Part of a small language model's weights.
Size: width 96, 3 heads of 32, MLP 384 tanh GELU, vocabulary 512.
Training: a variant of SOAP for these matrices, 121M tokens.
Each number is 128 + 24 x the weight over its row's rms, rounded and kept within 0 to 255. Layers, rows and columns count from 0. Numbers have three digits each. The size before them is the row's rms in percent of the matrix's.

# q: layer 6 attention query, 96x96, rms 0.191, rows 51-63, columns 0-95
# k: layer 6 attention key, 96x96, rms 0.191, rows 51-63, columns 0-95
# v: layer 6 attention value, 96x96, rms 0.145, rows 32-50, columns 0-95
# o: layer 6 attention output (transposed), 96x96, rms 0.129, rows 32-50, columns 0-95
q51 102:142124138123154148116087107099152135131092130083121151148144171116138116143097128105101159118162111174139125151158127106142151141132094078136158084143161119117096132148189124111132106121153131151150126169125117129108091132125100118144138142121114105151135183127149150070100141178140106126
k51 107:128106126125110088112082096120131072150144130125103103127108146127139133151136095142156116104128111134095173117154155134142131148127187083107133109122131126115181128140105100117141083133139139172118147166106120167187166105126118161125113188137094136147135135111121144158139157124140136142
q52 102:083132118085136166106107135127129103161086171151162116136127128127131105077124121131118157107118127146122096152113124111097137106151137155164115130126138127102108098104136134160125128138119070102129132133132158178117174127118138182184079148128129145125147122106131126141158120135147061115
k52 098:138129132112158098152137107160136141121101135088112122115146114171098125134134116099117143145116139102081144145143131107150132163155127142133074123084138127101137103123161143122153124160101139125168171107160089120111119085103150148146106147126190128176173124183134136129125111090120139100
q53 095:119132130158135134118149144116129151130136140126110075127112148110132086116137103149123092150149107076163118133152126161126155103144096090110116119151115167142095135116164101172117148153130110131131148153115106107068173118139075114173132110126146112104117114123091159142102098127186100135
k53 091:180102157130135141115161129161141170105123121127121106098094124164156097113106150114164100134081103095139129142132138158110161135118102105154133118091116131067149136174155079138123104124134131134145107125104155140127138132081132143126133146132161114077095142096142089147161129133142090122
q54 094:112135119176111100137137166144119076167114176097121107141115180126134158165105142103120137155071129140135113125106114108107094127139098123129115146103136116121169127118086177158124182142162129103104117155079136092134114126104119110118110177134160117142145132120135163126124122136116151135
k54 096:151098139149084134127127177117080148117128147094142113161185130158129130112118166164100109128134150120146102117136081162130099124178083125180115136133163136165127128140110132122137137132074123127108125117065128123123098136118114118099099117158140159131134139167114141113140147101094136111
q55 099:150153130149132127107117139160145080147110140108125109152132127115128096121113136115128130111115130120171132126147143200123131126198149142150077152139113129156118128151135177105117126068097136135114107074105120102098116117150130114171092140107134166092116100131132118076137156138124115105
k55 097:173128148110111127171118148139134136141106110106145096108132131132121108137138139156073117113099127110151114118143109149134132124062130199103149181124129137118138070131094109109085097122133132123126155131115115139142135080134095127125121157099109142095115172177174140106126129119123144095
q56 098:125136123126170164154124099112141123165161079115118112160104113140152121121123115102107127124115157150124119114108194150163133119102076147146153169134129140137157146152138091166145135089143107094088139136144175148111133126091153141172120102104109114161070124143117142127132128098133109117
k56 095:200129130115168124140141093164137086145163114136088105117101132099164082166126166098133102163130139139123146135126184136101095131124130128120130141146136103129058167128123120130135181176131144137130153102118127096149132100147131100149110151137115118112107131105136136107133113118110105111
q57 090:125171110119159154132159192110094131128150102117099119109120144129096119124147149111108144152146113168098168091124073104097143141097101130102084112115156111118123130110143147139124079122154116101100108138154151129106130100177153130135113119126124146136115108126156122135094145201125105117
k57 105:117106165120150106132153168149118140129140140134170102170152122128092128132179138106102123130180142110134169142115111109149158111177104126137060138107169101116111130087134112105101089114130121099158090144121144136108157133146124148128151134176146124102159151132123113163113135087138151139
q58 100:145125141155095140143164109103120136147169082123108094118126146102141153087100101161102116130121103159148142148167142127122117101096136110129108151180140098071168130113119132128134128151076137164070114152088112116146162081114138109108121134115119120126123124104129153116137088138099151147
k58 098:168179130139120126150151146123122136151138172164109117111119122130134099146112139127106135148119102128149113139109131153085104163113131109121127104107156121119161152105158112205184123089120100127140110105088137112109143127144101144120126062135097137095169148148111113120122087144109150167
q59 105:141141152123130175112140136148107142150138159157117113101107147187131127146097142133125119115114125122085140130142130086186150165146094073102148087090146139136157132157131162137090140134119116112124110111095108157110125107153125096157137119096081082097125137086138127166160119141115139119
k59 098:093182114113172125085171079151109128099141141163118107148135142134125174139154121143122103137155122142082145110109095154109137180123118147126116127196136133102096102133129122159129124107131159108082081071135137129122140144100151137131113128108112157127130173123132117146146150132117140125
q60 099:118149153125092143091154115124108125109084101162158132151094154099117146111125140176125146126157116108119123115119110169099170147098127146192092106117142146168148142146105103091190145121133114084139157144122142101138148134103152109102136146139136102096137107094114125112138133128167156150
k60 098:134107143121119140122169135133121128113071104155106128129095142087114165131114137159110202097138129142116129134110155113156180123118119133152120106129127127122136110182120141116210139109125136121141115092090143154165121127150133138126106116123140120139151115166140141146187081139146099145
q61 102:146135090110144148086124171161158141110144091125137118125108129114144118116141175128102118154167147129134141106087128122105079123112112092178112107115101111102150173127173139103138126085119081142106104163075127127137131136158161139118157139117109131077133153085106128146117123120148113128
k61 101:121121090111155175143152175120124100088170128122096102105146131127155117094161132111128143129143106115131152146120171116147144133121102129119102134139128120118122152101148107113098112084106110140168098123067112114143138125143165121148159126064136142137129154139120144115101144126160205102
q62 099:142096196140132130119109139135123146132107109156159166150148121148142167111121166096105175130112167105137174122117123158106130110111098136130082136087104110114112144094110100163131129144121122113145115124174116128106130113124127106122132130124129138060149120150200114129097150158147120155
k62 098:146092138124088114124133110156116174140155135180182167124128146125113135082120076127096131133112129111117133131130155093154148122117110130124109135123144153098094118096142104086127142105140154137162182148092158143116103089153166134097139159101104130094105111153128105095127160112135107138
q63 103:081135159120086157153144129157127139083122129104152139166096112116166129105100093146160139122125108156169145140102119128115119109154131086090135123130119159133125154164134139140100112096131116115125124117143134110125090126125147090147129156135161153091110214163125146127149115091108166133
k63 108:131111155173127108114138138125184148144163130094155149079138111114153122130123135154071146112145069105164156156119142173125154128129163129128163157143141135156110134141134125086090117096141132156133120109119113142129143105086112131092129148082115113120161116134122160095152104154126116085
v32 105:144116134148159120121184128061150156100108173125150125149165153119164094146096141135143127097149108112135143136129150133123123121144151095110104099129148109111157112135103130125114095133117130138105106144113117169142129181116139164096100126163162111164175164090170116109141127106150101146
o32 099:135122119166136123145114109177105152142147116133137117139081118172135148138086149150123128140129134100107164123122121105151162137117144178112142137097066188138086102160128139101122138121157140094152104099137148142150146122149161116119148161104120141069113107176132152147168142127113123123
v33 097:163059139121140132144141099103124120101148134125115098095160144128155138116147150096081180084135126107123140128144106146088171125119104103150104130108134149134144104141121136148111136134101159070180089116127121109142129127163143137108104135116101080151141135116074142153109145140126114159
o33 101:128184096123116108086074141096120099133120148116120105116122121160113103124154095143092108158125127117140104149102160119169088161096123129087123129143140142099116121143156119087144154116099148128117135124108138159102113109096193147121148170120162149135137114132182155164135101136110146129
v34 098:159113139124079114101119120142123149128107140109123120137148144109124130185108112120150131107130189117117114137152133142137116065145100123179131170088110104096101108117155114077114110124077163155144119125108097108120121108117121148151130154157135088141176090145135153148138120131079120140
o34 099:104138137090140099159119141117136112116135101143165127120068151158131142138161152152083156123148084108124172136129107104137151150125132130092122083129129127138115109110137115151152095132127170115045116110172144111106141132105101140136123086124137152154140131097126147084159101137155101126
v35 116:139098148131138186094104145117169157167112142131134102161104168141136143116149115135128173177147124140096168131165120155104130138097159079157143109107133147118133121086094129097135120125119114157118124091121130133135148110152129205128106128143159103119135144128124096126147100129091151100
o35 101:147122155108093110172132141156128141095142079176149139119123141098136113138157117119090116125080136118142068096112132175148169140113068140121151154136166139114122140133142144121135150136131154138097143130129147127115165091141141132147083141112152146178116118141130173161117155100152103130
v36 098:106106157127124135172082100145130149118091146134122120114101091158174150075085155130173129118127136134127179128141091142114134113140117106126152152137113116053147093140118128155149117153132105115081143156125121107096151097134136128147130141115174099146114146162167122109105144122125133101
o36 092:120146160155122114100134127125164096144095130131156111057162123125119156141144122126133144119124122110080104126155165149145142183115119149110133125120153130109087148122151162155099164131137155129158067092098120142147135166143094163124098093109143141136118132117100124116128128098125122189
v37 116:089110090159144150157078103159111094137172140125145144115088127101142151107126132137127089092123154173149128123080123139107152098117137133117125138139125125133117114093133128108140155100139157103153084137138093140137123159142100127139113137172085117115183126134164142161115134091154093089
o37 115:126116127139112137136169139116098145124102106149108097146151136156108092151135099102135143103120143138093161133150144151178074140131126125131144120122104124092141108162132068155150103115157133137112191175077151115092171126102106149098144127150137131106100109124142108119117152169120159134
v38 101:082146176141116123107095079111129122083089107127091094124092108133123094103154127177118115161130168129135127147104129119118110103125138126144081154181108125132143126151118138091135138126146164146153111157158124155145143133094177148096117163149158123121146149141146106093153161136129120104
o38 093:167148129120112142174163152142127130167139080117120131087121133119108162104079142100158125178137079125079110100103131128187144137165142111117127122099136101126120119107142092156122128148093111110129112110087140131158118140136094127165154147143131175108097117100127128166124140145137144149
v39 088:124127120114108132122130115119101129129151176113149157177128117109135131124130196076099133150118095160099131115149117163134129106113102106148148120109091179086145116110130144137113133113157068123120111140119130117126110100126132103139129091158158117079137092080095132074108118150114108135
o39 075:126140107143106149154120110112184151111085106132150111111138116120121096145125061153127128111147090126146141112087139141087161130080159156161114133185099122138082144129124115151138151148125157158155119124159117112165122163137114132064129124113118108157123086134131142144111101104142127112
v40 107:089120140110134131072129109115115161137121155126176137119145110122141135147105095117123080126139116128146122125132123152121100156153152102145099132067187156137141095132102109141138184120125126101138139121138105122123119126124117127121122132139122142105099156136074058131129057152140105161
o40 110:135128154130146114162099136084079105121161079131122112162077110125104104116177145120133139114119177144080125131140144130131162110107147104122117121114115129118138155114142144077101114183120134141132119140121146139183104093129169147088127112109131098133134131147158120177104160140143159138
v41 111:149040155137112119136144116150130118108085149137146122092102098120098148144110190131111127146131130134138102138142131114149145095153125150161178113138111147113139160131147130078151120163167148131118071137166110147097179144137147101093130139158132117150119150128112128113153140110134124116
o41 103:126150101147122148142126133145157155157112110135141128137103145124175135123165093127128163148124105072108134109139143145085066123127132091140121122105134120109105162094160092164141160109114178074120147095114091159138101093151125127115172136114108097099124137099141141116135132095151134156
v42 095:147102144114170157133102118109160096129116120122124146127126144172145099128133122120116130139133111117137110093122072100138133074087107173139155109143134098151123133074128121121146124117158120083119128119095078126157137121126061160077095129147153115118108145114097142139102094131164153136
o42 095:147133131122113089091121120111116162130161119151108089115098130108107168153137113092124105119133110115144109127156159122108097211124119107148144123146107190132131138136111128121106121106168124165129137152121102095109163100144182154140174159150160127124088124159138131110122140130136165112
v43 086:135121118106105149150140119111175127138141120088139152126126109115159121120157104172104102135091130086119107137130133161171126135097135105116136121131148094113121111127109170173140087147152138111114170096158120107141116117152152123133159104168118130160089123052172131147147135097131175127
o43 088:123149112152166106093119139165131145109122157116099096107088151134112101158088189112142142087112140102124108108086091160106122135107121102167143123148124132161162155120139137115118134122125114127156149096149104132127163120063124128146103133116167184094147105152116162114110146133148140127
v44 094:140112111068141171126121130099178103132126160103127104113106104112112125122124131105108093145139096127130132157120111120119120115119140150129165127146141184125162093139153078108133089137102138171115148103142164135158098111116124128159120130134117187142099110170157087111111120101115082154
o44 096:086163173085122125117129143118064117109152099140144135133144155139118169125082120154138131126105128114146115071099151162116120113127143160143106149119156114134103156103102163181135112136117155106129106147097141136155122144150166129128090112120125101134145123161105181107147168124113140093
v45 105:155121113132133118145120142108178140135180158109110122137097162150098107163141150148119136118112095146125100162126136126133109154094063126109129117139100098128085127087103126101129136124102113164094142109149087155141155106125168158115149126127118144192147120178124131098120143168113103115
o45 101:077131116123088114115139108137087153081119091181169131098158109130169119138124102106111114142112098097151132097126098081086155135140137147108128133131152157111167104154101108152102121121091134118146114124161107090123093124107114126163105116121116126113128128096108094106105104134082144148
v46 103:129150139170174141117100148124124133123121156110128144094124117144139117141091158152199103107145175151144104130138136127121091138103126081130130116139132138100155117123110119097135116135085118091149160112105107130167140095115112070143157127113164120094148129125098156136097137095067152127
o46 096:117104151134096125097106124110123154131154097115128129138150115108128145155133152127105160161110110096129165108125088134144161168123169144104121132157150111123111137190167134145122113073160108157138108158116132121112140146119098152097142101176100132148169134130181077140118162149128124162
v47 102:107140152165139136145104108136103141105131171137177139117142131122166141120136085128133117117126128168133117131153087119149119159112162126196168134124112103141097159091120085096097121141126156120104093126140133108180167142146124143134097123142120129167107118160087131121169183130145127112
o47 105:134104142097132113103176131107137118115120099121137124137125168135103139158171160085134141126138141093106143124107113092124102062118070146122110124077147158102104088125124080136160185137128114141145156109106117122118084109112116140139132129135141100132127114100162128114108119086150153163
v48 111:097140139105142122152112174105140168117157093121102155119136138097094126092122080170095102099127101078090098099122125151097147155149142145160142098120153175091080130134143121107159139105126152137101098154128115104095171118154148144129133144098099111107116099141115139134133138130129140112
o48 101:116119147186102131121136139161088090156116107169113108136102133149168128133129125098133133140191154141142089157109102071140079138157091115141128153124156139102159135090088144123116136160154103126107136098124144182159083124103117094121113111114125120140129148113121124142097116131143115128
v49 109:147128124149174157146160183130143110093111148125140163118094168141121111117098129126145106112156145129122152136097110100167129127125150114120145075122153112139160108121114050099153115131103087141102138127162145143102133098111121125129141132072167143143113139130079161152129110103104117135
o49 105:144093122123084101094138088136112118142117098113138129166129144138118136159147192127113141140111145118123096111151126120113145131151108153117095149144145167144126131144132187107143151133181179111138118132119127089132156136152084103168105109164118092107156139166158141158136146102090125105
v50 102:120118148132128160120132100149118120144127089156182112130097139125088086149133092104091136116102120154096139163166137169111151112154122148135111140162106127207120151109108108133132149093149107084090122135139122079147129129116139133126093133125126123161109132111147131163142136169133181136
o50 114:152136127092130132156119125115185135098160158139071126170137140132212121108157126100134132109123132120140122138128080109139123120127138137098144154081104160132130091101124122085110127142125144178164121126106104109128110137134116141149118113134095122141137123125125092109082105099154185119